From a checkpoint of a small transformer trained on Wikipedia.
Size: 15 layers, width 64, 2 heads of 32, MLP 128 squared ReLU, vocabulary 736.
Architecture: rotary positions, normalized queries and keys, gated attention, learned residual scales, capped logits.
Each number is 128 + 32 x the weight over its row's rms, rounded and kept within 0 to 255. Layers, rows and columns count from 0. Numbers have three digits each. The size before them is the row's rms in percent of the matrix's.

# q: layer 7 attention query, 64x64, rms 0.247, rows 0-31, columns 0-31
# k: layer 7 attention key, 64x64, rms 0.228, rows 0-31, columns 0-31
# v: layer 7 attention value, 64x64, rms 0.269, rows 0-4, columns 0-31
# o: layer 7 attention output (transposed), 64x64, rms 0.265, rows 0-3, columns 0-31
q0 089:074155127130096067166145042112150125146189081180136165117133141133107123148156172156129136062062
k0 123:151173150088133112071131178123103116143116146119094117148143135091173147074081130086132123174111
q1 119:128137124151156110128132158150068117115142121142163175097111148126097169099087197110151118153179
k1 111:117144098150109137177146093145158108159175119107138155159123122138137127090097145130117122080096
q2 169:147093124110120185083152141132112102111049101125122137139121129118190140094111124057115102157187
k2 147:161131097163137162073127112114154102118136139102179104144081165108162072184111142120098138173169
q3 083:164096177135154135158111075163201138107111138133122109125158120087123043130136071147104095153179
k3 073:109191093156132142163146117158104126143083133106086123117104116083096119101085122158130088113148
q4 092:119131149097126104183179199111077097124166148131099140127182128108144170135157132162124104122137
k4 101:172083195139164151078151122083145090091158162132157125142113157129121156133096130124144079135170
q5 167:156102102133153166081153159142112136088106125154139115115109145095176142066114150120123089138156
k5 112:147126145185105134104210106095143155104085127103137121100060160133191055136099127112120110110128
q6 098:102178082120125153095099123156146151146067058165106156175131092170109066164126079147086133121111
k6 132:123141071067104102185074147118086139168093109146111151176167113162119120152139160158131149141128
q7 139:059149143090177123143115068190141119157174163096116110109173072119110186110181116118120099135095
k7 125:140102131096234156076133140180148121067147149139187114149166127097114192076140160103133082138108
q8 121:118128124110098172151117161112142108154128193108113164133124106088088074136107145106120072116093
k8 113:122213203100107140161125103119107134154144096099172165145090161157146129061123151152055135069126
q9 100:120120184168138139119143120124143128145126178161132104123145112149067122087110104126053150196105
k9 112:112124107130118128163147108121100207110156150136069158166140083092097149136123140124083141122164
q10 110:165144115149127171165146151073151143147136131070124086092178107055136126099099117069106137131130
k10 112:142162097136096143122134166123116108104145161119058083152107129114085138132111083067133090117129
q11 105:120141139158130151116125150115158108134124172103126176129094069194083086119146113117116122096142
k11 102:090178169152119111126119106142118133135166110106080145147114122110078087049116140137076082057123
q12 083:097139168111146086112137081153085141112147166110140133101141119084122134129202114148012170121135
k12 092:130047078107151147137110156119098168090136151136137085127136041125130161119128103132155136186120
q13 089:157131142132113155186142144133141093135160177093115116142143163047152123184127133098177051102091
k13 098:119173172184087176103159137095129111171163189106122126088109178135133124190133116109078163121123
q14 096:135115138159132100063133143074122121156141176110163171171086132223127101131132120102139195091120
k14 095:170150147162074111040118133121117136157174124109093145077068118110113077098124134125112154096177
q15 107:158143108146118142127119116143105107129163163099172157119055162105100156159093139135144075184091
k15 110:145108131113100154173117160073138122186125095159143096077122156104120124137100080086124166129106
q16 099:152119166144104113127136067141074120119122167145171125100108141130128142077148195157093068143178
k16 105:130034141148112168163132161156120106102069122147167094121125073118123137143115110086165042150126
q17 103:112088091115149111130116087132095056097119101184133119130148157141212187184171138173146110097158
k17 106:138050131098176106073152143117168091158099061145163112139156141176140128144083141134160111117156
q18 096:153132123168082170135124138114079163125167063124075073092184155088134115130089124168131047105123
k18 109:160124080086120164177143128103089130120115161144098128138166177139133108161090160133103065133076
q19 111:137141145162086147163145147100143115137092145163094137116180141078076065120108126131148081078127
k19 118:142162114151081092155173079130124127150137115108119130173095169133116092099136107117128082105076
q20 109:140145140110132152183117070133076139117125143077081125083160133088121134099158105127102104171136
k20 117:116115163109144116110124173089098093115106098141151090104192140142121149060032183121127096164122
q21 096:082147155116135087096129155137168158113168066120124079086085150107128168181132155190169148129124
k21 115:089127091138164137184134100122161187127134154152086156134114159162152112152165103113107109130094
q22 112:128094112101155118121131141137142116114126143153163136135109096178144136150155135182105089118116
k22 105:094123135128155158171163121102112148129121143140116117111159069180137142159151158141052145080127
q23 096:068131147156146151120139133089096135100129047125078128126152118113154110140159104202121117136135
k23 124:105084127113098083085125099072145155150142114147098179127140149109120114117102182169100060157140
q24 087:121106093086145158108104136141148115107107112166096197115093088171149141107162127129120110089121
k24 122:125090130097129142137070102119152069103134083121122152093125112150174187114139111224156150133104
q25 112:175121124102115176186154146158082086156144115095134134107103068163137203118130128098147121161132
k25 111:134131165146102130080157182072097129125162123136094110152139122065118141151163084101151077120136
q26 092:127157158133075111132133194124165173151095126087089117148110140049046081147085131112145129178147
k26 104:078213153156101109141147140133101171167116175133126148119084168090129075169166116069102115166097
q27 101:123107154128132137164120128101163092107176172118097154124121109114126156151122159106182068122106
k27 109:077114227139097102107133076107194134173208162114109084126098179119111144100142118157108088113097
q28 100:144117145146145133145127103118147120096161179069113047131125167120156129112128158095242048127122
k28 115:128176213137099162094157130131168097129102198103094108111191179091118127110141174087098098093165
q29 119:151113133092118115155123107153132131102144076171136187109075112129218130159139092122189128078129
k29 110:170101143105151098185137142105129103132134057133111086083139138151131117096161107135188109089100
q30 109:140122087130116165120122150103105092134134109140089083117148155091149148130112132139170030095134
k30 096:128156076122059191125112071084140081130140088148097132127062173135183171195109125193102070133106
q31 102:130167136111139187183137127116150180106080106142099146122169079055166116149159086100082126122143
k31 095:135098102128134112177093085118076133122143184143102103158148086141112178144135115132137132144148
v0 096:120145175109128090094128186093131138123136129162136093124117165169102162122123122111127147080140
o0 092:149114144134128109149140185098141163160138137124100113121169167133094036163108112141127164087124
v1 077:100129089187143168108104113115147131091127118096053124146166086112118182120084118107142140171077
o1 076:145132147189147140090193120103136154021050128134096149127114185092145148097149085156188131123056
v2 104:105121153170156132148153116119087141128109133092142152137161133080151122108108091076108108198197
o2 108:077132061109141109160144127116081194132125188063166130133106105113151129136160122187102133137146
v3 111:146146100142162139143115192119105093101144114159147132125121100139164133208106156173108111209075
o3 106:168063139156116113084139124106111101069133111121128141154176093084120143119137105150167157098090
v4 099:131099086134142150101132163162128100115088155145148146162186085111192114125154131157126155133135